Weights of a small transformer language model.
Architecture: RMSNorm before each block, rotary positions, embeddings untied during training, exclusive self-attention, hashed n-gram embeddings, skips across layers.
Each number is 128 + 24 x the weight over its row's rms, rounded and kept within 0 to 255. Layers, rows and columns count from 0. Numbers have three digits each. The size before them is the row's rms in percent of the matrix's.

# down: layer 2 MLP down (transposed), 1536x256, rms 0.0713, rows 1127-1226, columns 0-63
# up: layer 2 MLP up, 1536x256, rms 0.0836, rows 1128-1227, columns 0-63
down1127 106:148132172151132151103118145126122100151090150115146135126134139115154124132139149126163149148132101148066169169145152098134102141087106114118111133126118140160138082089136108115111157098164186
up1128 109:126086138129135163136125138136180088162126142102154085106164154135137100144148119194098136120146132103136135105091098135122165128112123131094081080143129149155167113118123154102125170085166105
down1128 109:113149135108165130134148130138134058113139107146101139130131133140110092147149131107122149156112099128125093114090118122119154218116107078112137155103160147135127106097130127123141108131123132
up1129 101:169111136178132126079090123157118096128095137123108110124088153126109155131147129128115142118116119173137132152147127095099097129107108137145132114154158104148157151077134120133068121091137099
down1129 098:109129114134119130156147115132125151110187091123123142145129121123072107142108059128113160164126159152142146125092143125128112107123133113124123118125091112148116134099101134106141125130165092
up1130 099:126155122141085111132133137161122090114114139124158141133145139125161120116129150141140125100116134126157106118136119150115175104131126163149125051116173103123160082173112166083133116134117101
down1130 100:151089117096140112121118154137085072070171093138154173100114205118153137168128115098136134148124139180128129108126113128115139148197109088116131121142133165135109135128139103134139097148118154
up1131 102:143108121118145077139140105113108102149136143116153128109079149150141170091115147136130124096165132180126130153115127102106098146197116101115153138107161141163141109102126086099139134126172140
down1131 101:129138117095137107108101122141136054177130147125105145127114154177130147092157126122119157131133125134105064114121146112105115121148131162155153148134110119156123096171167104087138098146110109
up1132 093:142124130140103117112172125147158111145163143095130159128133130137174115181141160121125129096162121125145130122142174107121099134103131130116110127120133112145148139117126165138111159139126141
down1132 097:141122140111126102107124134152105151046131073097097147176126146083148123090134116157172127133118112121138144148092177154139123125139105129171114166158125085129164111084132109175129128121118127
up1133 111:111131125132125127136143128103125111168118137103146099108133158137122154091111138080109138155116135135144148168182121116132126148119162108171140138175085134152144132141161129134141140126152120
down1133 112:144109141090124092150123169136172121145149142089142074164126125104123140125097149119094095139091149115141178155196110147132124108116138140115158135152147135139100132096166083127153090088151161
up1134 122:152092100123101148130157149091157125152146123095113128109115159146166095107172151081097128108100105178099143195143094136130158140170140150110119141110130149132146140125127115115156154112088111
down1134 117:159098161120140112112147138124120111138136094107109117073105162178137087118099147132088171128094138124174119137083091140124112128151129143117082159164124145123164129120105137131128168127129123
up1135 108:132107132109144074147112143121154119137082149127134176120125118155124188113141166094124119132101104141155096115112105131124143136138093126116105118174106177109096126133119151119091132129136139
down1135 105:099120134121144145095117146105159143157146101133129151127132122145100110137135129140127093147121102147128111116166122170146119131142131115106145089131101106151125117113130177191133148102118137
up1136 103:159097150114149138124142153113122123121115140118119112120124119138144152131126154115102118148133145127095109155096149131129109207130131170108151107113085120100155114138156136112144119107074158
down1136 097:116107126099077131105101118135105130100119142107109142135139118141117081137067144153088124121141116157141143112097117120101109129104173111132129098062095159148127128128113133110149132153145092
up1137 096:187182096130105102113112137093104121134142134125123100148154131122122145177127152123143155143131103140102116133138123177117138157111101142124097101103086086107131129121138156105113113076117160
down1137 098:157147138071108103143080119136125134129133165145110100168128139143102137152138157131126127094133128138118113121128155141139121099143132130155135115121121080119142100111137102132130129116157152
up1138 113:131121108127127101143129139145112134111115137076149148111108138146085129147145119129141125124157131128112115159137119136150133145137130123185103133142158123101109129138097173107127144089108113
down1138 114:149087140150131150115146113120132144108171164116148115098123144113143118124144115111156129138161132126108105158153121127114144122142159095160115193139145145135141115123129157141155154151130105
up1139 092:133164102093145119114187131112156111121108154134129134165108175149130095145129157121130115127112141158119138124129182081132120159085141103156113108158142149122127136139186112087151121109144155
down1139 091:141124144098163089160095136126132113149131142146094143122126163156114156136109106162174147128133157202098140107094129124124109148142157121106120089139142171118134127119127166110125101120112122
up1140 099:156092134163115141132153164110136116130143140134101115157104149150102162120123141139096123122133143172158149110110151122104150177164148135124131115169163118135183150111131120100082162125103108
down1140 098:151148136115127178099124134097094104143129018132121138131096158143167128136134105133160110196109145130152117143106107156116114144151112074099114119154152127148135142128126170112126141127103171
up1141 098:141145085139085074131137144142160108097145136147127125169104124150128138145133128121171121092089120183114118097096109141139136120118166162112114108133081152095125126136157118098120128145067178
down1141 098:140111142102137077134088134173141108126115132200117123173170145125134112111119132128167127103115150127088132103118169196135087129146149151152127117115131136083146155107156156115136113148123135
up1142 105:115125114143125124104112132157134090116056143138178089134126125196107138125131109148112143069110111131133117122069093128134096123118160164140137136165154146139093109111124139138110120105088109
down1142 103:128121103119128141124138128120088100139148098112148147110129160157117123141141146117149140129118087133156107167107106113100093111098127131105113143109061150152130085132118115145084140133111105
up1143 103:143118117128088087162145067151120126151125132108133127172117126117113157130128148156136124147087124119170095167153152093157141133112126154088128152088107151108127091097096134146108144131139137
down1143 103:095106169152158166135104167116080120134167137134105111141140081064120168131102140117090144118130107157110158155157133135127152118132133095139085137107108083114100145122091148113121119126120081
up1144 093:112153131176102111158178142120136074113130135125152098137101120120108109100136135098125159109132103102118150151150122117141152175150158105116088130132161136123153078144075161131125107120112108
down1144 086:148105155085096097112123142142122136104134154142114134132136096125131109126121099143115129096126150130137160161114166101120155126135163104130111088091103137125145115122138144105152119143139119
up1145 095:149162101122135153142123115125134134124133146124133186114197120130161140134103157082147128130107121138150180119120132133150140105163100177123138072116147134106120122140124170119147148106165134
down1145 092:138063143107123113094134152134144097120122173147097130138056086116128130121127104157082113130130158133113117124139113119111135105136185151137109148111148138163117113131133079109076106125118082
up1146 098:145137140157113161127133129130148100106125104096113157148116164172144163140111181088108171060109116096138116127175101115124121131168136100122132179130137123116104123082135149093104130133104135
down1146 096:123143140132135120131090125123125122092113102120131128117136137153104130109175131140109092141147093173129114104144123174134155116088142144159176108118103133097121108106143116110094174115127164
up1147 099:137135111145096133136134061118091112119122148114124135122115115134146123135140103121148180108145123146094130100167152133109171152136139101104099128102098121148120124100138113125119119132125169
down1147 101:155131151165127125152139130090091170098158099120087161146110119126151145125154144146156078100141119142097138085145153104120146139123105103165124104131073118098113130161134116095135139103131190
up1148 096:159099126105149130148105103116153120150197133113114126095134116136093135122126118114114156131161120148109127132126135094137130100110086163086112152126122113131192108133113132076158131137127142
down1148 097:154137110096133149125136104125119143142082165101158143163117128154157125185153101109135145144136148106099092112145131099134103120093099128139170104155098100105145117111116116096092144135115168
up1149 108:113111084161132140116182129128129104173111133148129118133086170132101146156141140082122117138107154179093119126102141151136152139099095130149148125162140128166095122133111106126115126107110103
down1149 103:105084127141137151103155107088148119159113085182080102096117135126139131182169130097149160149116107147122083127123145114109127127115082127126107126122140106164131128178154140122137195118138138
up1150 103:112126091170107161121118174108136146113133146126132090164137137115130111108119087106152111098071098151123111101079135099186130159134114095114097149121151134135123119151151140141147144074113144
down1150 104:108161156132130138148081148080132137125192123158154120132190157112124100120148131119130144147087106147094160141113159127179120123152118115129136160131156130116106105156160150108136099099122117
up1151 099:167117149102145114071167128115147119124095127090154144127126125147127136162145133170109126127121146110112151121104128166108116104152153119108105133134096188149111173120151120119087149109137156
down1151 096:107119107090135155115143109123108115082137004130127080117113134136131112134113097113161131151146119133156136116170127145132126135121135093105103107149127131116107114093140120114143152100147154
up1152 092:148118113175144089108168121138157135187081161071150161095129173128148121162103093114123100099104099161131078138124125106102158103149077106166149111118144075139133136137135139131128146092180137
down1152 097:151134161082128075120138124130097165074141113134095127214135097090168132139124150140174086128157118106116147124112107132136111123108141121180127141102120147125120149109159128158133082123144122
up1153 079:147133092135142111138164121119146088149144161103095132090133127119152159135144163078095123152116117115170111128144112139148117152149121157108124131122134150131098150144168146108081107134120106
down1153 080:109078167071097116128131108089106087125174143109137151132101141124098147128111128150121103102127132128108104145100143093126165146133145150132123097150087089141153112166164127116123171082116114
up1154 093:130120109186137096097097114125155090163143147118111135120103130127110171189122151123183166166139094136080110107141158085134127184182101112102098132154128121160137114123101129150088151077127153
down1154 093:116151136106167137114136120148125075182151119134131182144181093107131120184104163164180110142107113118124122115141113164112165098155123205140173095120137098105108116114156146112115118164157152
up1155 114:115092088151148086116130090147100091151098125142148114107126113124166174098112143075166127150103131136068171136117130126123171118171130160132142127141141114168112114145133118133160144105105144
down1155 105:121153119108143127152121134083126148102151055146153159088148109131168138136147129085154120127142145086080122139154149149122114116150123136134135111166111119134121100130138117147119163124108165
up1156 101:116169145113131121138152121124175148126167141134142113112157128158111133096133134141106100152109089158152111106179168132139107126156087101135146113176106155175119171153125165106111148097148114
down1156 100:143131125191136114096066116113115117147115146154125158123098139111074066119177162154118172114107143150146157126101078112132148129128099161147136103073142128132146106127134123108133149174121175
up1157 108:133137125126138126091135116123115119153120146106115139075160127108173167085122122141091156143148156136130168137127143106139140123094116137155154097152127157097133129122111098105128144133164130
down1157 106:146131112105099092154119131146115121115152118096145139152109204150156127132095118148155120138136155166108119125126151148092152140118151089106170119118164160128139101107132144135144113129138153
up1158 107:159139144196164103154160151082149098174147146119140138118094119107145168179162128059146127115128070193132143147111140108154095116168110156127144122141113141140127091158133131083138122129125123
down1158 106:116159103139136136112112123127136080139111074121162167099125132097153137157096157096143144121134112123156120130131143158157127146131173128125133150139066102148152161162111137136105153130131125
up1159 094:134097102144162138143154129152118091124127137145147102116111084108153121103147164160149103128125112114084097134119116087111135105140114138146144110144121156127095103148144133116134107136141115
down1159 095:111110136080108115131102142106108101112139164151136168153105176120069133123107073155133145141099127113155081128111105122117162109156149128110146093145109164182143166105092130106102091180162131
up1160 096:188089117104148123104140132085131152133113155124096097134141137159112173147170174128128116106147096141143113103142136131103117136145129086110115132161102139099135137156132125154159122070124116
down1160 101:110168158122172132150143123149150185177140144189143151143098150101145130127113143113091135110154113141133115131160122140142143100111125144143154131104109094109175138107135147136127148138125149
up1161 093:122075085121120134119137132128109081111117137115082122122119096138136157161136127111121116164105129129129141085179073127123136130099117105128139114121104125127150096135144137118133159120116132
down1161 102:113128117135127133144139140154109192113135042116076107137130106099141083149132120115079135120187120120091114061154151170121122154123100128144113128106141147124153129134139140160150122168139118
up1162 096:107139139160131148142153090131119140166139153116141148089157143118141146118150143146110132045101089117128118145111139139127138147165176157118109116154107107095133108149122160151133134116124170
down1162 099:100104154135124140160151124143138158143120128136116141156147146110151128178121122127123152162123093117111130123130129161127138135166122154083133127112119136153136152110147147175112156180149132
up1163 103:159152116098105122147149120107134113147109136112160138143123185111107124150144111149160097110114132164109108159161181100143136094150139121083134123138105103158144081142133144113088102133149119
down1163 104:097147146117124120123122121149134159112142135112127141142084154095131149128180141152146118077139120161125125121116137088133094085196116144128101154126116123101126163171114100126125139167126117
up1164 112:141137101118091075108109095143132138176103134109117052130099130121144136164171140152140126098090114152124155126121136095092150146115153132148179111088117088136125103107139117119127121113146126
down1164 110:124095145105112097096111139135134175135135089147141075112119127081095085146165114125152120140143109112131130117113105140147135136159094128139140113104139105130101093106129124119112106123132155
up1165 092:151119073146145108146169119117126106147103141103102100164075131148112144116188138126104151159113158127097167108156107118158134103119122146138131091126118137133122106148139123122143173084108123
down1165 095:124102100091117140181109132125063172105163085120099093140168113091143135159098081109097114086138140123082112111127128118100188154122119142151106111067110144140157127120128164153136115137134166
up1166 100:105113104157122116095147109109112130106155140124153135140112116130104129127133155106159114097122155147100157141144099119123112138130107158147108176147113104092102082079135164108123144119105115
down1166 100:140133111115155122151078136139105139090130184158099136169175169138100135101129123115150113114137145134144124150149129153146116154159148130148153100059119126146127137124125162132152083090136126
up1167 107:169120125124100139128151114137129112106144141137151079153109109127096178108129099107093115162114105169112139096147110100107128147159138085114158098190164090149166125127135138095120107084089139
down1167 103:123139132150114152130117144128105135184098091150121162132084141154157166103153139081108129087075137127101102113119173131104133147141114085144166124154130103102182101146120154125125104165156146
up1168 118:122138137138129138110095142117168112162092167137165156133114124130140151115164115130103109090113156098103091157135116145130116125144125153175146109152120089155132120146113119144099191147122125
down1168 114:144111157148109083080093159098125165116108168154124123104090118117112119156119140153172110140160128142110125127148112125123144138104130157116120155103098083144147107116148144143132170189154175
up1169 111:149126118140124107112127105118132127133140136106139103135127165177126131101121142115109152084110089143110149121172141140119122125122132129151076099099161127160134111095080146110139124153121133
down1169 107:122127132127138150146097141112139117169119130128147144121119144139133075120143114135153087138105112098105142121147111156134134152131187096165142121180140066154129111116161094109126142180137136
up1170 062:116168109129139108122151116122149102143116184122093116149139111149125177136166128143120147114103143143100166128112105086115132151139116113090120087122112123160131120097129124127128168120137111
down1170 056:131150073123158118117102155136117111128115122105127129104132132146088134121106113133131121144107126120097121157141118131148148118071118160087151151096132156088110171137129114151131089110141119
up1171 094:130117124163091090149160128113137116146168153116094099136132108131130151137188120097149143096131128094134139112118141147150133121156108154144150172170130141109142114135124154127132118109090117
down1171 102:115104119094141104125153148149127134094126171140113127166167133119101115119103110154118139122122128110137166107130131135149157088136186137157122126108152130142147107135149124133192127122143111
up1172 102:148162113184151113090126138160106049133144148080123153136081161118142131167126118142115122116140118121103148152147133133167129115113140144087114108115118093127173126133134179135068135105120111
down1172 101:141158120132112118141109113136122129127119034104092150122085147069120147186129139121143126112156083133089147136082179108149159123139147149089145130119159068130159152143136132126123117111109092
up1173 111:130124092149107105139161134092142111111099153107052152156145117168123126121150133064119166129125144110125137110157095138114136106137111126124145123106158112113176156109101166105101095133097128
down1173 112:113109133124116123156146088089129097151092122155075133153127117109144115129144104122145114130116143151108153117116167129113103104130126147104153127145159135110152116132149139166135098144106180
up1174 101:160141075139127119094144157135132129151111148140159126109124123104174164164134110102159125120140100140103095121134157135145132174134143103132122088084114109129157177096150142124130127119098139
down1174 104:114152125143153144104088164108106164139131085147133145117154116104125166129083130129112132137113132146110165096102140123131070168136155159181096136092152135117130126119154085129119156134128131
up1175 086:140137096111145109177117153123164099154115124101160181120103169150143137142131140094136137137126087094097145141146105143202087135126113155150116126105122159115093104122167159069132130142130113
down1175 089:126121179110116125135164133142101075100149135136089114149131110122150137133094084093164113108120176134154108117133162121128113091112114112102104134118086125122116120129153130116162117130144160
up1176 111:115131094163120136111119137123106076142108147134111106156177080115147112158175172100122104171159142108127135129118155133078077119140125148117066077137122112141098137089152127083091147148125126
down1176 111:101119127089123134148106115138139123106124092162120148167107071135134104188094123120145116153141097117131123154148126117108091061113106181112147130123119156148098141101158133139129117131134141
up1177 100:142108125111164137093126130146138088120148131083114110138146116127123182129152127133147103120105129141150124131093107130101108122142101090148137120176137073132148090111134107075127125102107147
down1177 101:107139166109138128114109101146149120126118141159129156127125146114131079127136090136120146127112164071118123110120102172105103136181129145173119124134129101141104093089147134096165104137123189
up1178 105:133106107154117168134118133120161113110126147129148131111149133146129109109143148140132090159101134124150135136133122171168169114144135167149165118143102131123099118146083121095109172124134152
down1178 105:108134140157133124117153110120148123101121127157169133077107138134114117129114124152111104105099145149136162098121156143173132147138118116110125164116124107151116123117124108108102166154146130
up1179 118:135117142148141096106125148119164144136135139120138115109138101130144116108149152070130145125106143135164175178120153120117192116149114151128103083126144122127117154165136157143114163124142083
down1179 111:141173167126132117145154122105136163132140141096108156120113157120138103103140118097128152138118104163106190142180119122165161119139142100067145115111111117126114112152142142168149100112126115
up1180 116:126135135143121142112156158085145094140113152120101128137124115161147109135128136065142174132127128147123143099162149132112070131121138094136140087103154113122118102141125172126113118116111110
down1180 113:102173123123141147095123118122139112152107153184083116129147126130130080118118144126130125122123167123107203129146120145122089120136133164120153118115131105095132140149091145158172093124076151
up1181 097:156096110129111107160132127143111140093129161081097116107143110149117127115147102102127085113161098161087123105138093094156127113158118080156121078150105116124080099112108141139092139139152147
down1181 096:093133088166171100159076124149112133133124166143102152146157117135082135123102113153094103112127132153101165162150122132115158122175179160121120097096157146154153106130120131080129108127114156
up1182 100:166124154141154142154157086106157128078100157109103093120167162126136129076128170091122134153122146149122144161111138077133163137152136125124142090137137123132127124117102138125130096153181111
down1182 099:122097143077166096126116136108132115116163218157065128139160174137120164121130059168134117140134166170144108095130137159101121131091155109155157090083116114137139129121161132128120094134113116
up1183 104:091120100159132147092138166120133064123101132131103090148140123154118144156152165124121143104138140127110153129142117082118077105160164093133129107120166118141120129138081114125108152130084114
down1183 102:088125143198146137127147159145101103170128087167052166132084148141094095153130119109120088159151157112114123102112129132146114155106141149108130091105155101161125115154099112101099137147120135
up1184 098:103150132191119091104157150154098109145118138144109115137142104148110096157165144066154153138142110105123148136157143124140133134126145151128149105148091083138121102097128135122124156132124128
down1184 102:123186109122165142122110152072131092097192156143120170131129092113147101166097121123139165103107130119104128106156147131116108118158133125121120157106118157112135151083144138103179133144108134
up1185 101:130119120164128154092170089100163103122112135126138156107136154119169159131108066163129146140107166113147088169127168147145184132175171109128169095110154100136131116132136140111117162140109133
down1185 103:087132154084151132141130176141130136092135087108139122121128171108116124180105108103127167154158139144153098169178123133125156061126107131149092132116138123143131125148124145095115151103160134
up1186 091:142184120148102139117127149113124089126149143167117137119105118099122115123114129139137121116160112173114096161173132105137126138141132159117136142138133116098095096122143129072109149137091104
down1186 098:149140146102148118101124101137098181142127009139136132122109075053116143146083107126125139104124151132125107125111122101150124120120126127092157139132099122128151118141094144124117150140134124
up1187 100:170133125116147131078169148123127097114137134109084124148157155128136132081153135130160134129141171141168134183105155130135130143096147140126081151127186140153157106067199098114144125092069097
down1187 097:128155152118151149117114143096126085159130080123116166141112143138105118127121176149106128140080118116078100105100132140109125120148106135110148114125119138140154178180133170168145071160136145
up1188 103:124127163140115123084109094142151141162133145132152134138126129121184100173151092122146171108154158130103143120143078083132153108116116124117125059093098129168104102094170110081145129141186148
down1188 104:104131179139153143094124164133133140108111178149131142161088169119132117147136121144154129104154118132142145105147146142122164112132140112156150115112138128156128133115148090116134124169143123
up1189 103:132113111105144138162129166116144073136117123150134128111118159139100124122134124145167143109126118167121088183119138052081110169144124128141148136166125134125120141061157100146129113103124175
down1189 105:138107146107116178131094147139151127087128070119115122142122126097163126164128147116136137113122100151150083148144123149128131128147130146128114150160174147114153079127139117182146103095130167
up1190 109:121126114141107118089139142127114072173143128122157117105096115140161115124158149124155143126131145186129164172124117146135125125132144146129127137106087124106198143089132139095108157113105088
down1190 109:143137148106164118107179142162141073120131167116128122143160151160147121130129145136105129166119106103119124116111145181101109160173126113138145185141177144142123150124112134125150135169139107
up1191 096:159124126133089126118118121126123127152147142098130146166113144138096197128177119136151120136167144148110128111124165117153113135166129140115115125124133133130167137126129120125118139154110129
down1191 098:131085135118114107152103137138140089123111193188115124118125117110157132151098113153121137106127183151121125090154159158143129057135127143154110113100125120127124103120161144134194125166137171
up1192 099:123138089121118140138146114110152136128084138109149106100118116180102125128108115110110146137176141155135119135134088109144127123172096137105128138102140115134174126144099206101101141138093124
down1192 095:120149137148105100160147124090118071160115139115109138099129103143133103105144164130081029161137094127161132091123121140141153121084121130084125097140081139107131102136113116129112151138149155
up1193 101:145112132116145112121143142092138101097139139119138168141104101127148121142098064116103112113125128184127112135113136159117144153137168100118159131172140089129133106157123149092117126069094130
down1193 101:139119080168144150125126140167145168083189050123122117115098142069116147157131147110136148098151116141135115111092117083118109137115125139180134160141090093115113119126130150149130120111127145
up1194 104:164139065165136119152173139188123115158122122088086115132147182124108140129153121124093141105140158141127139118119137107167133147093112110131132155131124113137149126132162185125101125092096069
down1194 103:115116156151087155124143149106104111168129103073125143123132166054127075124126160100133115111140109120125139157126108123137123092097145124117120155127096109128150153144157134105116118129094127
up1195 100:155158181113157155149112099091178115180150134124147074127159115174121136159149103127128121150161065138147126096102170145115151132129121145134136082144110126139146146086142136119143147107097143
down1195 098:127179117092170129068141121116134079120108099136140091157161139190134084137081152169122148159112084128144141118082124179134091134152123105100146101114139090119082127152116146103146126129139141
up1196 105:086141126160146147099146096130127098096146151097133150146141138129141090135149126106075153134128119132128142103121176138134115156123158144175126156081189084099098098130096114125147169137125156
down1196 107:123088112092139146118142126152120142130146076128148126131102130108129146146121180106137143145119097084132162140089130130166117130169184171155137120145142114104131114129103111156180148091103153
up1197 102:132160130140117124121169161101106129118120153128137125140187129106154111141155173071156156100117084160102120150132097129135104110156152130120116108109137115166152129125138137130087140084136138
down1197 098:113105085110141139121149144138145109141141184138119158133093148124094127107118137156105119103136157143143157102128127133090131086185130114110144171088166151129153140124153101173146130099105144
up1198 097:149146105179170115128141123145120133136120138087084157168134148126155148155168129043172146105174139140088119183118096083117123131127102124114155119159100140115142128103132137149144154070107104
down1198 098:130120168110164121139119158117179138113140147165145142121142162112119152128144122132131096101138137154091145148141126136138128087189173119124124152161071120097119140149127131125161120157152134
up1199 099:128121113117102146147108101092093113114115115173093124131155104131140159172127106129149139125153148152140138090104144117123124119135166166184094119143169090119123149111149147111085154136089122
down1199 094:159139159141116080105175135111087094106147029141103135141130095147151157126125137085126093159106129115126147127157147129112101137172130133104135133137136133140101098189135165128112137132083109
up1200 104:143165082136112147148178126119130108127113125116143110168130128128119114138125114141107146100123142144122119082149135095095149131120128152125197100114104075162171089180137139114123148107148096
down1200 102:160145157108087155153139153127126126133145013136173140125127125134109118133134105107154119094109166137120130079124122100154130163146113121133149139123115116142119132141138115137161133090154145
up1201 122:094116151150152123116135132147137117123122162128129163109086173154110130126173131165099123097108167117132177101131105150109094105116140084124127112143115093163132147137079101119078134132171128
down1201 116:095140123155100108080147117100124113133138194158079178118094134109113133087119125142137102118136166122150167145166120161113077110121124159130155126140090109145144126118139144119095132132111122
up1202 093:148118154143124140121131111120161118117138133126154093149136181153157132102100154143118137112121139180163162132124130120116151114140173091137153150171153142102112134127117100101133156107102121
down1202 093:118110159115121141128150126098121131120121000113150121126129145145134119129142116143123105141119123122073113113113155134089127136148103118121124101125129113142143111112113141156130120141148179
up1203 122:156088093156099144137125115120148143100110149112117156095107127143150172136086146152103144147108078154114099145101129082124138159108159148099104128115149140131123148090154169119148133126142130
down1203 115:113116121157111128120100157141126160113098107139105159120125109170116176151113098125094113131126093168134088142137095095146113128151158109060118132131155126144147123116147149141138137147163156
up1204 100:153146073133111092144134136166162132183093148102097135137138124157149119145199132097128107135088115112116128083123130146105153166151107109161139127126118163148162137157139134104126143089122147
down1204 103:132155110130139072130098143179137134132128083133074093165130132126124168138157085137095105154119115130084147098096124128136161146134078083114097114141122123125151124194088137132130164174143098
up1205 098:142144131135080151155175134132116108117097145095123176162134159154129117109123113138144106144133148136126151121110146126120141174175149139109139117164117153114085160122137149100140129138148135
down1205 108:121133090128111160143109128133158151124098147115150139149143088133132094117087140131089112124097119132092133102132135170101121139139172126084117142154126136099088143092128145086138116162162125
up1206 099:147099157147125101097107117136155143114153152101108144128085168130165145158104145097117133108083099151109152133148175120146089117135095090121140127147150132170130162148107107130113163107124179
down1206 104:088140126133147133130117108145084113122154086118109094135145142158137126123146098121134120128146120093067111127183128205137190139185134136088074169169102132124117150127165138107124105150132138
up1207 094:096125118139132124137114152142089134154139149118134147116098162118119085135160188153135087096149126134148134170155151116118142139140125153129142117173141118106150143138115154150119155152158121
down1207 099:109104105098149134132118145120123121104163158180093136129110108122163107147106154116148171158131134100147134125090137174118119134091125136141080135104143128155093125108158112148155107123127136
up1208 105:123116098127127116169152115096119131119107116120130159097108153166125135122153109094116140155132129108140091113142144116105157151106111117110124073110108108184133085141137108100157124132168114
down1208 099:143119114124125133124162132117178124099153085103157209091112147134093122138140114072081141139142143091112133138166131103107126129147125123143106131135162136123086150127163098128135120159095105
up1209 090:134124145139121139142136115146142114135101160111115098146121135140142161149113118131136124106163105116111152148132136100106094169163063144116140097158169094125148120174110129107113114136131127
down1209 094:138125119120115120134115141113085104119160166143087172172104164141167131116111119093093151131168128139158111116101116132111163154170121137105137108078170111122138085115158128090112109152130131
up1210 100:141092136144130107097137160122160088114106130106141122146129135154136141138170122141106144094159154131116124102127141138140138138144155184169103128176160136141113167147098124113112158099097110
down1210 100:102081108143120140155114134137131104134164099134106134106093145182112120134121161100126115171126114165102094130129103089134130132129127136128144124131142107124104156143141139126100134113156115
up1211 098:142123140139110082113139163095139109132147127098094153100157172138161121141125126107139128091109113113163124106094103115144105112193107145136122107116145080172128088086127158119123116132118096
down1211 099:128141139119125099117129138107108120135152163156101151114129126134145132131119140119135134142130163094088099087120113166133095138161151136145110109110118138119119136095154125125115109144128119
up1212 108:124128124131123117133156151151144122096120137079126103130150149155168152112140104088101153134169132153098143172113151143086099119135157108132094149166183121111175140162116133100145166134131088
down1212 108:166116114074104122127122094140128103154131106095123101155106116166158135124144148144143127125165158131159133083156134158129133136099166155144109109137106168123123162124147124115155139111157125
up1213 101:104165122131136129113129130156142094152145134104142121162117094125121167126154180070156137149130181136167129175106140155090110111128159135101104139105131137129147104111141111132139126147115078
down1213 101:121136115131135070138108162162100066179158166191124119141136158111061136153129110162170108110106154134139123119081146134119087086123137136175125082106136149155121097105174164121151128124136147
up1214 097:142137106126140116097143119153163116152126153087154114127092097121109130116146084136120126149121076153122161144113138138172109116129157062112093140153152093115123064152106138122093134134129135
down1214 095:144160126071152205109115076161088117096082175142131149153095093132123110107145137095138111133129123108127145100137131125156095109112129176123172150104126105099134123126127101142138142081108101
up1215 099:169122141080107138101123098144122095128134133088129114136131171158155174110126140113180144137143127155103112141144132115083116140162132117121132126129077096102162110134089137139109154130147135
down1215 098:161153219094105155108148159115106107161145067087181093140183148107141132147128127144144134129150136151099083096142176179108115083170118126128124110141119101090144148119154143154134093101098133
up1216 102:125105129179138092166173106107148134140143125109090166128116132146124156075152124130139130114113126130130121170107146104092190131113138128185118116119121132136130114086142106098098129075152114
down1216 101:095138186116118156109119143133113073139145125128141122130160173148130145127120095161156147136112160144131146136139125130136118095138155158133123133161121126159141158092116145129170114137184111
up1217 109:108093102132131128142108157131105128178105146147118149151117117115141130164150157119132101112143144096118127118144079125112113140156157128118139119101093112177130142089136103145125161143116122
down1217 108:105128132129139123174111172104121133158140165132148176124129122106117082123117167167150072170140098133090114099141088166164133107118129161147142193112146132134122109140104108129097130148121151
up1218 092:145129085127110124165163110141128106171086154142158141144145164185071135114127129144128149117095115122152122127127101134099114115120143124146082158132114170158126150141131137103103156128125076
down1218 095:141109168125061138143155095144123088093112095159112141157159126176119098114174102131083154122117088148124127114147152128085147120153119142066098150134086113123117123122130167120130113130123137
up1219 106:143172098129135127106130154156151130178135144096141095131134136110120127153135138113164184108108157098104145173157135128113162123148138107138092108115150081115191128126094155140152172118098157
down1219 108:127105133101100130107149105122137185123141125103109100144127108131116140130123163076156164138115124090095120169138155129155164102126160101081107139120122088155141110101151115162183152145119138
up1220 096:128156117158140096120140151133137104124126138102137133119135137163153190115136106135149158136130109116157137197115096119121146165129118102164109139122124123172164186158089125132130145105138120
down1220 101:170159172144160117132130120140102143126165065153125153113131131081145140108098130104118135109126137125144106129099127111144160095099110137105099161131142165144173077092112134142117112125121157
up1221 097:145084119144125131147130083159152109134159150141144111117129143107127156112102109124143186116151134153084120176134132090108100131094146101130137135145168122168162079102109145140124118133137091
down1221 095:118147175127126100118111151093125138132150124172132129110105131127117134152077100087088115114139160131111135116156148143095113084134110112090150125103116110169136154099150108153140123184138152
up1222 091:127165119149088148127148133097151147105121164138124116119076136113154125141111114126130134083105088130141100143110142055072117158121120103147114123106154133141164136149134141156132152118127152
down1222 093:155159123155157109149129132124101082153133121141137156139099120128120123146101119127077127177123179129095121115107099183117106088115127106093096101126160122131115119091164131136155120129119089
up1223 109:133135086115117106141141101151130101161130155119163161133126191133106120116140091134138111151088140139118120154147131150149105147125163147104084129153106116115149069155108136129123119096144128
down1223 111:164153133151141138114132092134143104141120124141116140162117128089116177095099080146127079092098138124107138120138148151124128126128138141143124116164136124117127108132140135132125139144124109
up1224 096:119108117150144114112113116159140107152116140097131111198143160130160185102089127083116177102138158136137128128129150105080143133143141117099122125127152115091166138157107115126116151107145143
down1224 098:147129159167149118136172127097131187137136114094164124178142153101103080116088147120176090126103130118146138156132094124138117105108147115149143121139116106166137136113088104110109118145135128
up1225 098:162162103186088156114158167170078126141138135106142131120096110115101114164137158143137151125131078101092164145149169142124141120130101158077102121144126142112141096124128196116107119081161130
down1225 099:130121085140157165142141126112105106124087070086075144100094134081187115135133158126108101143152146113135130124136114165130150132112122126165149066110203135101101133154154072160117126100095095
up1226 096:164146179166130152148134089125123112130105155142128125096132150160099163118117149112137113121140133153157136190111118140143175131124166121104150119127163155142117171074109165099084151105122113
down1226 094:165161142129127105136107162139105087126111024152117129139134152141135144131136145063105118101119176135125155148128093140122126121127102069167119121139110115151136078156130116109112129098119161
up1227 107:076145104123167116125115134160100068157121121141089136141105115149094140114154129118170081159106112150136134117124133128148120130129099149155170113140130102143122182110128121064124191086102147